python train.py --positions="rope" --rope_fraction=1.0 --bias="none" --init_std_up=0.0897 --decay_shape="exp" --max_seq_len=512
Each number is 128 + 24 x the weight over its row's rms, rounded and kept within 0 to 255. Layers, rows and columns count from 0. Numbers have three digits each. The size before them is the row's rms in percent of the matrix's.

# up: layer 12 MLP up, 896x224, rms 0.17, rows 779-838, columns 112-223
# down: layer 12 MLP down (transposed), 896x224, rms 0.0658, rows 779-838, columns 112-223
up779 099:108136104113131123117119164111089139113115101117148131115133130123141139129115130103136140117163145103133102158140087137131110097140120108183127142131108108178153111125138106126171151145083128135078108149148156127134163169128101095163103151107164160155134119107075148179125142121165108121086125111131099140158124132135154136129099144133
down779 096:161110100139161144126085131118101156125129182122090142128150130104101167108120099170105152171131163118170142092130113119138182155133185124099118102178130123121071099104145143106144103121121132159131158114133126145186133081138189112112145154120130116123109114130093105142143126139124132157134160169115124099114108102128177140109126145165
up780 099:156079142079119144139134115183183121148122116164117110123089116157145132102103116127110136137114155117111122174120141154118158120149139114128103070137111135150109136120197134135172115073141178153164179070128139114098165135121148101141143134127085098128130131115087186139154098115158100133152116154099144115128170114123101126104129148173
down780 104:084164131152128164129105126099134142165122166051133126112152132086136136154150129126132146125132112128103098135164141126114118195125095187147164105102158131147118119120141157116153090151130099126087122147142156151141132116110112133123118113138171164091118143154143093111090155146124128130067115137152114125149117125137162135139119135086
up781 098:151116155143130104159128135143135145144151147134108132121119107161113115144067147118110159109136141164148161136096144153123108156139157123153156118095147139122110109154129169129100184137112154129163135148148110130106150155145136130108164100126130122073133112115143109109151121082161157088100148090140125145074153122152139110084135118137
down781 084:095140153139141125172140112139080125117135138109118136161138127113154146123174126128121099134162093154187148114142130126139123101102131136100130111165145146134146156132149102128135114120167153185106104156113118127148081123112079124121107152100134152169128128076105128143131132145107111139128121091089165086113177144170120126161135142144
up782 096:104141157114122132114100128095138161142133122092105142106155095116138139123113112144131093123156122100141130142154155129117103130093133103115214126149095164147135134112120126109159154177125133190135155135123118103148111095131117140131088127120115144172178108121129092078161146129119178136090124152120167122143144118107137118101090146114
down782 089:165147145134096106145113185099128117167154139130135114157110159143146147112122163148159137093149120119098164133096099154140125141179097136178134153078154123136187071146111148136094139083094139104124157130111065115103158124101134154188150103131154141145152167114169158139125115120123131150138111126125083144132107125135125165105133110099
up783 098:107146110148170075111142126107135175111080153150092129130117126160165117116150136135156113140120150112107142127148121106173112135103106138085134111141114107153144080096146122085138116153107122105148169139105128152144130132129107162150096172144126122141132099124148101153136147138137062115102116151114142147147144056085154095150100105138
down783 092:113107155150093127169119102102133092160125136113152133154140098109130171157117147130099126090138112138108152151117137149099122131135132099101095107091094115160159132168124106126115112123137126121140145141109145160121118143057106116136116122097087169141094146114164143125181085147117121148189142117139141143070106110161111150137166130124
up784 098:132104189126155139102157107145119129132107096118134099095136148102125105120156118202121167110112113156093140133113157100173102104089134157097140123164120137119181124138133148103099135125132099120169138130181137120100105137107202121120141141145156118147152118123170128048114099159136128126167134147104133177134144124164158140140145114157
down784 096:106118133117116156116108140094126111126115136144113111129114140147146145145121134136110121091096115111145143118118121146121111128109107183114124116131102137106101113101122114108079157124114124110147114178111127105205115041149124130195137127137126102144112101108120096172144142150110141152129071119159134099127074107120078086107131135120
up785 099:135112143141119153135137108080112097128129170171092134130133088107131095131149135105169123140140123150131128168103107131085135130083139111139141101118149131153147119122181113084129116146128124123143078132130113126125163091140109088112151162115106133127127143106089135145111159144113147110125162128130134120117126127104130180131188147123
down785 093:114138083126157116126136141158155160101111154107106130102112100149121165135115136102136117116125128143118122094057146154135083138135118096124106136108109142136111147107098130187099133127166117159083144156156111112099141162131139136086116138145156079117134136171147167135120160184152120123107121140091136125103139158164101101112160209130
up786 093:118122117152198169171107131151183113121170132168168129124118149135137102138148140156144148129176067143134101104116123097129161121121117106120104130172113134106150155141130135155123136108152140139127174138161126135136071086149140111160038139109126175115128130125112113131096097090078102138129146089163114102125141116152121148140122140159
down786 083:122142160123134117132124158106146082145100081114138115122154079156126116147139110111106092159097142161109139145126092152121138128106121147127153122083146140103128108140172104120145105105118143091119133076092123108115157170124120172148140117107144084167107101117111162139136108130156114136126146126157135160136163169152125122114138192148
up787 099:120119172125151151124114132141135094098118139099124127107126144094100131086134080112110165095131124114141111094099124108144147153068100136090115155135128102071134153107137113126138094156079132134118107112159101140148137107129165135142162150136137113107132152160088112142068138113110102111116111120157129181139165141124118133159115152147
down787 091:115133142152119132143118128100119115148118087080145103147115112131123103117124158083151113123150115138129141099070193095114128119123173148171094113077121086139132131149100110097152080175110136107114116144137118116163129131165167100143113128129077101141138117119138100130160127136103125175079119148141162135156157103131168133092145187093
up788 099:166088170120093124140130093141149129097121082149106123169142172147110183100142112138117164111121141138119111155137126120144191139093120163107108133081118102137148119166144118134149134139120123142160159037125178156129114166162132096158119117148121125156146121116175131159103095160156116126155096105124100118138161171109110112085129164108
down788 097:091159110143098125107124141154118101174139146111180095127118088140108117100140130096171104123101099123135096137146105132122119161128122153140158118127144121116091125101164159129110115133132135103166134143156119119168110127145089170108088130172127159100120151143134175144160113111141101091106141165117128169125152062098128113149167182150
up789 101:088126142112127099104166096166156095092167158161163146123140100127119095102099149127152129132143139128105087138168121148129115127130108188123138114089136098171106122089139143108119130159155115116141155145159104147168104105094110136121112153143168139149150119127126108155084144132150160109152119140096137111109127107130113102125153133127
down789 097:122130146123085143130116161087130190139120117112147152148119152123128095142174115151138135160102169146153113126113135091137145151135091134154141060150159129108174123141102133146136185104122115166075150128128159160158142088158100107129115105108140140125157120129167101115115112118141116113162108145090125118149116134110125111148167135148
up790 096:140132144131103094106104120115173117141096122188118168116111162102172131156168115125125111144077107137137147134112142174109108142170121127110099163098153111139121096118148135129127172143106130154115141127106111129114123119126193083096114144129166137100132155145127126161132160136122125139117125108102109105160152138160132140124173135188
down790 077:075122130074102079166132107139100152131130094141098114165137139137101157101108175139119099134135155137118125119150127116140125125118157096098147109155126134115132137120117087148144115173118151130145131139123133114157081110144151125173118127134108116120118181150178122127180106095155156126123135149146164107114108105111175070144130131119
up791 104:113153104101165130143105119148202119140129137121112060105100094101133141117125068112095121136121160132136154115149152118122140068093132100124111144096143094146119124146132096101129131149111109166125141129134141160122105140159112127086123118136135133116127102145145129063118148082130100160135100123105085157116138094092136135133116123186
down791 103:138100144075124113152124173108141128144138185096099122102106134156095136085186109146110126124111101166164091160102102139139095103092134124107143145115121156103165159095139134115176142129154135149189135097158103096174129128113143080143125133108155157140147122139106125110175126119143144105115127129182125115137162147126132097143150173140
up792 101:128056152136123179171092129132106117107136132136094133109138172130150163123084119117140106138116149139127144117159097094087130147085123151163180124104131116117128130093109163143125115125122145134161130073098140145121085166110163170130147155103169130127122149149145114086171102133135126105135112159111139170154130140067135139119114149140
down792 109:129128116178119140151108105113104136145150128153127148138077156122103149145086146124115169193154147102122145124123124135131133142103108106099143113101113123102161135131095123138126147073136125106145148145110137170116159158116147093141174125169151111122072136129117147138125104103142130138136153167152116121148112181138082143095128100141
up793 105:104140103169129150143106163097117133180099152156103150139154148115101137104156108130092149080168138163124145143125153119113144106124118145108111137090138141129104098117135121103160126100158111120073123121139105175152116185120152123096089111149141121161121141194124111120096127098136123154159137148124168095127162115105111133115157129145
down793 114:132160142134130132138138127153125065104134157157137155116108087147164102090131123136088091122136122086151136104156115096104167161173164096148144118124111103131062124162135110128081130116113153149149114116116146130158118134163156126106092116099147097132118104113142138083144127111116064169073090142126138139123131103098106176132125175177
up794 099:118127136134087118146119142111113105124138116107158080098176123122171093058087156160128096122121144101137098144100133130148108094114143160141151126135166119120141129199094155140162085116122137119144143120125134100101134154131153132100104119106138113142136159088135108092078150104132155085111137131171126109129141121167117136152078140154
down794 097:179132136101115161101114179100145124117070135126092103073128134126100146131077156111121144076157132164124131102073091148129172125110116108112114138136140136134135133100138130072122129093138107107105138130134136131129098101124111146128143155163130118132150116145110136176107126107157131159140103094115091174154135149150147155148111140140
up795 095:160084135156070129133123146135093167100107125095106082140177151162099096153135122121102113122162143131143128119147118106112125131110095117086111139108135109166147140162139149143140136146117109123141104092128136111099122141130196183119135091119125115127147107175127123146143139115125108085128102116157141179121153130129175110138153164085
down795 086:130127116134099142109100140091151097157103096111136102116162124097174084103088179118166105091157120131119098119181168143112129161093115181093176089119135090137118118138098144115090141187134117129123099117125099125116131148127137099104162124134121112136151129070132116123078145152116120157078135137157090146113127181136135116099082140139
up796 091:112161111129163189103151133094102145178086134163113115105173110125109113157121103138130134145114170150083123157142146159127135129130131104156164126184164164140111105123134154171147105124134082138118114113129122117113120126115168124164145113111127139157118122093112142158105112133077151115116170125135138097144115129151116099106128128164
down796 083:139129147099078094134115127151117135125164135104138127122068136118126134114106172148120128091127120096158115137151127106159102114145110132135119113150132106098149130133143095100114186139131148098106175109102063122102107157154082105118101140142119128105102106155120117112153139107172159132091134113155105124123108097137160132119170136110
up797 109:124111100099139135170112154113116139121138153145088118112106143103098096137119146139113120138116094131112149121128117159087124142114091122124090158151137110130125115160092091122127132172122123115144131131118096104124124165131112104130129117135174124122121126133154107124097068150123118115141143132139106110147095137139106081098114119182
down797 138:105142183169172125117183094105158119087088115132130127146174192121144132144130148118120145127115077145125150111126072097119137102141129144161156103156150130129140099123143103132157151143092148122191142107153146155087114137123123132106108147127096167191108145114109144150106143087127129122143133099126135167125110126125120112158116133128
up798 097:145153150091138158169098176143163110117112122113091107142126123126099127139133098122108104113152148132096161133108104123114125149163091125148148109093100109140098165169117120116111094120144134156155181148091122074120101135112144165116159172197111150095145153141140149076177131145182143145117100128124162155105117130139142124110101142152
down798 104:152095126147090146155090132124145125161138068124104165125140112141188126082107127073140129129111130100111110139153178136120175111151107161157133108132129099142099138081119128139169165117111072127088088155110131132145122176145125103098133163119118160125081124134128124146130121151099153128138193127148125098154131114143149150120133109112
up799 095:148157123142109130112130125110132123157097137082145087151146150156134128099132137121124117146173129140159142162115163095150113093106119120167091110127084102105135131162137175161102093125086132149149154134090142168124149094128096101151122132181116133166131120124164164107075120111122160155158124130085110104102139150105175169131092134159
down799 090:139177124123113130182129129121088154149110111153127106116141105149109104134152125136062106116100188129136159099083141099140131116152116139110126106101136128126128114117144126074191140099115158136103154102113137089116127170135100148146126134098113104146113083174121128097144135105121101118123121135101144136106114154172121137087128149154
up800 099:117123144134131106166147128191117075128083161117149143116182124135166136115126157126146105145102160131140136144126089094082134147128116127133080139097158129131164131172136119141108133141119129125076106142154124122130110144144137132156115093163163142132165135174091143112093142127167152119111135101107113080128104112109089161067123131143
down800 106:124096140114102119164096158126098118135158125121120118116152132127131126128119148139146128171136140122116130138135131149143140127139090140129154148138137149169116109137095140118140134161113122088140145102124141116189134129115127166125128096097107152085144152088108090130107116098127140084166128085118096143099106130089115131086153066153
up801 095:113103136116133160138168086124075134159125097116149161115138132123126159104145146125113121154100167127141093090116137127132130166130163134119127148124149102156199142130152145113144160155155163143095120098054111142156122152138141131136133149145126142146112133168118157132117100091107133114141143159133158108152130118150117145109135132191
down801 097:147134151152137105130128098160155132130136153098112154150110106115129107143140090154114149198111126119077117167098134108155140124151143083143162146130156131145129132120102121126099098103108093140137106112107132124114075091159120132175158113086107169098159106096102100115115134154145126116094146115123081147116086160106123103148113136059
up802 089:121179123133164107101170134125122097097100108191119131146122161102132098112122124141137156151095112113143142115090120145127148149113102157132135124162153125111129116151162103117071155133106099112163159126144128100097147136107125114123128134114136143142142150124104137144152104109111145115094148142143107135169148113136091111055147146105
down802 078:102118128124137147202114136118130169147134117136109134136125136139139108103120085138162110106167162154125116161136124075154144119144126153131141143135169126099168145168128097121153099089143155153104086165120157102136114112105132123134128140122142143179133167122139105123108152113097115149142134135125148106122140105135161150157152126120
up803 105:126082120090143127150134209128131110155082127141147157103137080126095137121160155140138165155176133126081177116156130124141084179124108107123176123115172109115134180088123135101133092143139111093129139141125093152085103145124152121096123102122120165164137100137097130161086134121151155097144121136065131162149115138153130061087111096134
down803 110:124130109151066134113127109148153115080123140099145128128125099110102155096108133141135121151094141121154107158124135082109114121123108144119104113156147154111125111117150151148146156158128105125139108119138112085076144138167134126098164128124154117123090169110146091142119133134154162146120169125109120153105161093115113105153090180073
up804 095:147142151116151078145140174130125117130116134140124107087121127144103132141140171155129064132118143102140157141118153138166156115136122152148101117164093130159108211128145186106139130157108113130103112121130130106125144175133128150145122179147118144123197125154117151107141106102061114158156129150152133124135133133133142147104135127176
down804 085:148137126135119121147121121105109076135142128133122116123145086131153153101135153151143158114097109087133137136099142115131123130151093087127114144173136116123145091099115114140102182119121124155164115106143110133130108120129107096098133130091147118092094131125142133113130100138129106173131157144133118108142095121174065138142129092115
up805 098:092092094106136123150111106137093178131119101149150177130146118122130104098123145117103101116120092121151117166104135127132090111144135119111130120122130143142145116138134132130118139155117136126120156118115200123166141171096169138124138159078091082135153109130156131104129108136106138132114156153123163119148131112118124091140137113172
down805 102:128137117137093101110132166131191099120089179148102160165091126114125137123172148157108130146079085100143148137112111111110103163116153165157109126121104126169103122130144165167154115104090135084112113116119121128136153080154119107144153115135165111149161156131123123189100126117155136146136121131127109121163124129113119125133137128108
up806 117:106118140137092153107090091156111117130123116121108119142125145143150184134132092150099162113139152115145157151123140115104128149159150090113147063172112086113127128149099152118131123162110133134126130142158182099131130135176129162135159030191107108144094116117119133141144125092113075078114111136135106124158135137144135131139129083120
down806 129:152106161138108085130090104107175134166106166126164139105151145152171136120094103115129111154127149149145133107072160119119140124129121109173166086178139102114121147112128161149159105150099137103108124127123121135128112156127140144114129142135119111159093189112102159127123120123079142195139130102117168141110125145106132116100117104113
up807 099:076113108115122134127113115086120120139138175134106099114115130159117128125107104133173141152119147124135113183130134080119117120123132094121165102093116112133134145101182114154120136138126142127096143123097144113136180170148129103118109119114151109136150114145172152129131063154132143155154116136116101168141113164087108140136136157120
down807 100:130146107149138130091183080109164121123138188118141141122141149077141141110123103163142152123107118147143116120125118126136150133090112130136087164149115130121175122093106154142139150091114129119135131144122119081148124130157086151096109083144117100139148153166094157140113102116158195118097122134114163105115133141109121101139150165118
up808 102:140107141109129055120125155132134096129120155128144155115137119129168133144101123140134170103126148148097145123092127179123112164118147133133153130094139130098083139184143125152140158134082094101079203125105113119122139120091195161118105097120153149147125160117145148137088157137128132128107117138159097157129096124107144096113124128115
down808 090:155144160106125156145137148144101129158133109101151152139167139076111142144133105152143130084113147117158118162132114103138113101082106114129143070105126151117181112158120133113142158120085117095139144101153089146092079056135139125146126148128127133110137131136124124158165129115181107152129125092094114147186150111122145137160138121114
up809 099:112098142132087096174140119112115126087120108113104120126137166127143114119135160133143131167136138118094182128122145126111110114134133127141145122116126139122137149136153169129110134184147141129120146135218117109118143141077142138133118138135109100159163122130169146091138070125113162124098079135121122129097087131115130118156111112148
down809 097:135132106128137105071113090190139132154084148107148148121084098119131137125109073151127110177137107135093088129136137156092129109150121135089112175147121148156137096099096118145096133126137101150130111112096117136145106186138144146094151102148104144108122169139128066139120124096167118105126115106120159124095146127147109124155111116124
up810 098:113103142091143114096113127125105121076112136138117113135104110085149171134152115125115085134136134120140104115125103133086165121139127133097123131126151115122107148136135131085143122128089142130133146107125135138146150118162135163168068136133142093080167144111122152118128140068145085074107103159135133100139158164142154162147147129152
down810 099:179148137175129123122100131086131133142139057137094150114135083144128083140112118132150119151136131125105132160163131121191127122140133134089132141149121077150156136139152115150131136120123110161143079131137160080119100127103127139102142166145114114148128127114080132119108118151088074162102134129152130133084136124157153155139149118124
up811 113:118095127136110116118125101139101119115119194142136069122123119138129141118145107122115155133099145163114158137130138105164163079130111149103108101139114113141122123128153120090145125137110103129131107128131171181189177148073108138159127109161111102091116150133149123147127126114111151124101102154127160135111136151123170140068185125102
down811 125:098096140088149134148113076092141119107114181104116144134144122169121127159114095067096126128111129103078129098131113115129120130090116130126113071138127094102140102118136096128116114120121132061104108166128173168135146090131118142140163146128088150133119120125139091146143140149145184137106119140130154134152107111109129106127160104113
up812 096:137127103133169112152164094125095146107126138134077140205129146146111113119178075121120122154133114129163161154125117174175145083120084120153128112123112147126125153147145167117144085121170110105127110102162108097138129081134152110129093144091110127131120106110099190104156167117106161138089143121154145127116129080152107114135128132138
down812 087:130162141114121132116099151114072119131103127197144145063155159114174116125110121125139107108168159152069152143093138117117116137138158137103172148118176132158104146126146123096111127126098153148158162150116117127129168090102154130154164141140139100106148094112148161130121114095110084087107103158144131166140144136150109147101060142110
up813 107:141107125121106161155100125094129148121127113132112130132149139112144092158115135114177177142144115132083160134106113119123111138147133125093191113152158116190112144125157045140107113085122122112095141118148094147081095126148146132115144122152109081145132149147119123071137111109124163092113143127088106185139140067143171110103142150157
down813 114:127174138126120127117097096124145131113135118076118112122140161115128123127161166112136140100140149121122097139117136105172102140122112150160150131154080086136109117125141138084053134117138188147095192121140131114094160111186124138113154135166129131166164115134142105120172096129139183166115166180145131175090122124092143111125145180156
up814 108:118122149112115137108126129124143141114105144115158136168147117131155186116134128117118144105120132142132180168113117158097095111112134130138156080124107135187137112113138127073159096115104076124128140115151117139128131093116130150174137147113110111131109167153166126083145118140119072135102119114120104118137134136167110140137127155135
down814 100:127098116120123110123173093126135193130126107146144147120136110148138104123132143122149165118108118130151087110123124134129137120113139114100121150131132155126142127124113135073140086154105119129137126159127161115115112138104131140172104087133132173150140139110131156109056139116163149132132123115118141111120101133135132117159149131121
up815 106:133167178079121094134112113129164180154110119137096115105127089153126146143091075116168107125146104143142130132150114135151100130137156153125141104137121105144133121147182102086146104169136120100166163130151124089104129103107148135165089169105083093075154114141117145146140146119126131143146127137119124132160168108134124155108127117144
down815 111:097075102128173086120135160169080081100159171130109128131155159109085110140144133172120129146125115091118125141133139133118154122167074153182163132144137121129129174130106121119131173143158088157142135125149107190138081130101121173108127168135134120090083139149141093173107128088129114138164145115126082147114136109172167111135147144096
up816 098:147140104108157129167119125103124140079125100131143137134124099103098126103125103118071145168100116159161140127097152098134122122076112151111148148141090119137152142163141091172217127116154128126115157154126111095158133102180132146131169090158126117117110098126114108133122082153124123119087121142155142134143092120119109116109147142121
down816 103:114119157138125139150125114128133119110148114135119121128125087107172141117135092120147168127147138143148118121148121111147137142149112126161109117125099131136161114124137133141132169148159160091085144164112125169123086128153087120158123137154131148155150121117123122149128157146090136112131109088137088118107156108153112119143132164120
up817 105:108147141122128130121159104125122128129123131094117135124128155146154145135153111099138119176118171129101128172103169130104121131145159143115157139126155149186116204126128129149136140121116120118114171172144190115107097142123129098161127152132121132115111176126114106151120187103136131125147125136127099107105092175096144104144135130115
down817 107:162125154110119142110116118168108112110154135149116093091132117136107149137079164143154155143174132115132139174149125132106103100097145098135127096138115155096096116108123113126116163107155166125118156076167165138136126108187126105135127096169106142123098148109167106109159128134134100133101132175089156118130166136145100150094150151130
up818 104:107117121113154104186121155135148116115090145146134105128139112112159136113114124170143114140142135115133140076134099119112101123137140134154070156133122126105097138189114140117155128131148127142129157121094142136145152129112122128143152139180125100096167128098135136118137117088140126125076109126169138114106142127096115170162121140092
down818 106:065092157172162159147073119149159139116101106134132114104117098160154139123145129168144133148117142164093121110100134111162096083122136115145156128126135122131125097088158149128113164126092109131156108125117135099133168114086157126155103127112138110118101103099185153114098109156135168124160144097099142135110116123123130136169085077094
up819 093:140165168149150095109121143135085094140112086151114134113144140151090159173116158125110132137124140148142106148141093165119140095105116155114135144124112141147168143113110109104096150124126112106133122157140108127135156085113110093136115132132118137103136187152163112165148093145140133085108136104165120110129143177089155125160141106109
down819 092:131082110157105149129107109119119150119135168137153163126113128061132133146151140133140147138115134128131109134146115117137159200095113124138145125102116094113135102109121159144152138180121150157128135135129155182128128082135134137117113148116159118133112109152132091103125124156113103124138149129128159157115097094161195134100115136114
up820 112:117120128109148111136100158187118149128113152112072121106166127118132112142130135175128139103124135119113115153107151109123102175107135168159125095130149097141116122100108142090109183120110110096149096137134124164131126154114130099126129188169107107136111162138150144088119132095087135157160114103142129117165154120118151085102138098164
down820 124:090130134167115142096103136079106130126198123132140134121163109128145141104134110121146132133126142098146122138135113109103132144154111136097148107167149141154123167129078100168165122139113169103113116140175154104197114137156110084122185124162106115116120145134104122126105126117112110158135145091130128114175106105168108143108078124129
up821 107:159142128106100165127152135161129104152113121148154161101115118088144142165145164127135157102128091127131149126111155138060094149160112116124107135159156169116157124136177143085100098112126135167140151118168124123149091140116126125129166130105160140151147105109151084112140121152118093162165135112166125147087121122122106137142104098134
down821 113:068127152133132123180133140111130159112128140131146120134081135127080116117122101118171132155152144116123146136099132120141120124086129110130153139083097137147140130150087176117126165120065129112114151164123127142086143123133124165115123172107103126097107159147164145129108140112085132084126117130087130102109103104113192159125134080151
up822 102:114102094141146111159152142122108109117139097109106109176094129126108118107164131131135156164184143120117128123078142144107115155101130105155170163140143134116147099114105145089167136109095108092137123093137106157136142158084112135130132083149104143140135130116127118120135140116067148120097126163128095134148105106191132090118133147144
down822 104:115121109109123156138060155130143132115124160147159098096115122142179113096136107088099096063113120148166142118120172136138118183130166082128149106139129117120105071108116109105125154110188120130132133099111141127095136140091184129100143072099133095136085122131155147141128098101165087138144151158122133116121118139138132133098119154125
up823 106:122091127101134118109116072116134112150184130209105115123171125126145146093127154141114155087116110125132120119128155144117145109135104143094128095101125116143137148136102123104143091159114092148115153153137149105129116111124142101168164119116098153092143097156100179148127128130132130169139153123162114157171119113120067115089114160132
down823 109:111132127149123124092098090117109069171189104139138149162144119158104118140134160124136120144133125139112094120102077132092156129128128149161124135123125130147161110135121162111137128118111140096142112100082125118123099113129107108110122128093126125107122120128108150130136105137170143114121113130165144131174149139147134142133101161145
up824 107:092123140104139169129120113138173130157121134123118116136104142102151182149099151081135148117093093114130125110139151113102122078091163122129144148114112134137105146157172090148129115107094134158142082175142132149165140183148142155109109145140101150111119160111128123111143056130128140142072126162131157131114145133127130118137166099097
down824 118:152126145127137100098100111159109124127120120113108095153127078107143143129161136130100150145125154104158129147154114076156083107094114124128149136138116056136173112187132115120120143108146166101135150157171107103114134139173116113150136093157136140097116195129129173091156134170125135131117127117094088126140139147109135107146148126090
up825 106:110104198106131139121119141111147131112131101111136108125114122130103127131122116119147100155150156122113147112158116124153140093149087123111108118094164093141115119141142132109107114122139122096099116118112163199099150145127148139107133112134097134137124100122111161091130119126126145116130142102126115165138137143190096129094112108131
down825 108:137126139109098102132102110107138134157158129149157120079161127096153121102135138129155127155168120168162084106198128101098122143127125150122119148104144137117126105134138148114134137114108112101123177151081088109110124143085149102093119139113082115094120084101115129107167137113137123127114122133132140126099155137164147107149166130143
up826 097:132125151155123158140142125113185138153081143140171140120131134135167160122119121144145144123154192075139137148136148113147194153123174129123130138106145128086145108163091125130096095117135110150131170101122110120139135099141166119131105155121133116140153147140159114132145092124156105107066137125147178106099128135144131145143116116092
down826 091:133143148081140111085130189160100138130108092147129127091145145115155145130077131120144126130157105067155144143193104127114116119161146127119114093165109116126109146155107145142166170129104100101128152129126093158137102134102156119114107124124138127122137134122144099111144134117120147130143123083085157099105145116127122135108108127141
up827 097:138120131105109126124136134137118139120078163155145099118143133105133114115087162149139116160116122102071115118118104121150109121108162133129101111155131129165124145112105102120144142134123112134108095154140113132141146137108112137125183148126117151104142107189127134080108159115163107136144145151179112099110088134075141090160147154185
down827 097:143157142149137154106085125138142123104108167141121136127106119130113171116170103137125120149155140104164119147112116092170110108145084142101083123104123190097142141155150166123118132119124098117135164085111112136130120094156150148068129151125152111151126058141115105146106095162128162111098148114112138114147157131100155134160096129117
up828 100:162116143092111113124098143128141122121119174121111103120094085109127090089123091157126178089157117096081122126121084118134143114101121156139150138135151103115112140107099152171108107159128153125110111125086123120120083163139148146139157143129111071129120147148116156154118139143138147146143094103145094176145124142125161105141113160133
down828 106:138161120122133123125172116119124109128127117141112151087119138154147148129129144145124132124144113100143112174087130163097103132141133117136142122178153114137151130099121115111121155112154142112161106121166132132115095086113104122115123105130107115107119120106114150114126138122133157190122103119073111147096118096075144111124112170120
up829 104:153125115091128113128150127138140198115137131166174109161148216096123086098123130118171099145128110099158113123086094136114152111122141142130123091132173131162142116144134148129168122094154087124143104094097171157116111134124157161100156136102167159159137159138152116116148131109142150088121099107153130117113143158119108148131138146160
down829 105:114126120161139136124162173135142123139131125117128141086151131129123087084160160121084154134113165124096114123062144138144140117118126140088117086125129169129121114122112152114117163101121157097133130151166116153116186136129177154122126164112164145147129173181177137120158128110152147124158109094114148178129131123091170133121129177125
up830 113:089130135097139107141113130101098129075129144111174111117104128078116117071130135110135128133135135127091146125120136108113142100112130076107086163107108102141119150109147074096166113154133081106144163152143108152124116131148111122149130146148215127065122135141129120120111105122141138150116115160150129128125135125105121157137112118120
down830 112:195127142129158114106103111128135136132125112157139132141121114147156109123075113143129142156117154108130142157131135120143077166121152116157153120156181119131180098119091158132147093119101092079118124138125125111127100108124112137138132108153115069132156119110088134152141106114119150186105115152117140169076143127111148085112128081173
up831 097:132124148112095129131162184157142125099154163057131120108134178127140115146100124113111150127133128170105121129133120116138107167105127137147150093121152145118153138163143137134110116158143110131089136073126095169126074138157161108114129119114109156118132152119119106075124123138187121118111137140140134102143118118130124155138188131150
down831 096:138127108127118128095099141129132101121128100113102143120079125136124147149149144160140117155172126110079103099156127130077099124105139117122104188127116140110112088114100130143159167123152148170137169144135150117152110124096164122149150143134136103107172114111159140119126121149175119114089165140142115077123084134173153146107101152131
up832 093:124154153157125138167096178130147163129104106120131153139169123119125157121116144132131151116081152108117110133141135134100163170126086133176117065131087100098146166125109103128127144119157110104127160120140161157143108166146103127142104081126132107119149126134115118112142116133135119098126113173150124106141079144172095129079109135116
down832 088:127133123109131100113118065131175144111127123145106137134125118142094181151123136142101115117127092172103150079140114092165141122110148121143147105086138140131112118133161116135143114150183102168132122134105115118153138146145095074124120125154133149116110121123121096120148124081129149161159144127132122119091190160124145089124145080152
up833 103:145122108131146135167085151133130095126123132168128119120136125139114102119105100143175102127135126113081140144140094121144172124094140112149137107121081120125136102118061114143122090133137094114161121087126104189142109117106181149166117113153166119139167131140149158119079126145127123123106114137102153099118127120121121163130090134148
down833 115:149210146184122165111135131137132123124121139138133165146109132141101107123087085147143146127134109135071116134159146131130115125147148099096147107139148102116129130089125116137087140132171115136153063145123135147132147069153124111118162167109116121096127082112099087153143124108155141111130140160094095120138099134131083119091143126120
up834 110:160115161093139092111162133187130142109145127122094173131108130096164132149166125150117115132160135142118139106096163138133163080150106125083151124115072147120094121119120065101120104102136117136107134107116167139121133098116121131117123119113085156144115111105168152137129089124113124112152121127150108132134142146150157046153143113154
down834 101:088129115150087126094120116135148112147118143133090136122104170162131130119133143134130127158131131137136137107080109147123155113130130161117136133099074138123078099171138141111136132138179161139086116091130154104079163147125131131098116132124113131125107139125112122121148159140103114123122118124183165124121097110116120159149123112160
up835 101:172132141144154116091137092116105103099115183153154142132079127169092111064142103158107131141150116154140155137127121106150122141111132153104212107097155155170120143084113112088167127124158153153120143140150153144100126141138133102123125150155140140082152097124152123129128092131086115129122166147133121167121152111120119142132081123143
down835 095:162145114151172096135112091096123098132145129120136120110111117137149173111166130122089116093173108134117170098150154141188147117178076132079116139122111161126149136118151125157109137121142130165143111150117137112135092106136136067143134101131122132132112131105111121112147134116143106127149110124132169133110161112149147092145127135124
up836 124:092111109106106139097119129114112091109127118102120118100123138142123176146115124131106163143145147196079118140109113160139106137136170093131132117078130119115175086123154134107121133157123120146128129084116091108112164123136145145156135129107113161104098167125118144133131129110100096143093087103115116182152061113096126127128145104130
down836 146:141131134124105139113167126118125146175105150107143158141117091119117132093098114103149105145106122157108130126150118133133135091106166128137131107113141121116140121135209087158118113131168165120113116127148086098113138136162166146091137139145151141123095111165135163176168153110084101166126092111107142144123118092107127103116103110140
up837 108:122145130121151178121144170129155118103113130137165139106100151135119129123117151094133138125129119122146120138125143153190143096189111129134140138049140100111140135114110160114127100116118116155156144100150096100127102136115111161120133075116132088118131140123144134132076107145127123107137137178063081133159141109130110149114137126119
down837 119:119120127173132120098120143135155137108118106121164143125126110118097106116102114132153121122138159112110131137092141192131152128132146119141134140088139107110166134106072150113123148117108085125118131103131147183118127137106094109133120148113131150155146165138127153158113124102104148123139135122094095137106099128107128089066163149170
up838 097:121147125109142102132129147139136100075111133137137149103186137156109147083122167112115134120128147144085122104134133119132085091167130105117127122174130139108180091138145099138116151096125100121142154152185131143183132151110144133137103145108109125148156124130115107117138108123169130137117132067086133109111112116154128076116098161146
down838 085:098109153117132143095168122104168168134142079130149140138142138148157141107105136116151129117162096125124093120133104118135156135101165137141120120106143131126103153147113112134186128194130128114144140101116153159083149105120116109157145143149132161133127114104165095141124137131105107155149139164096159104111139123081162144123144147159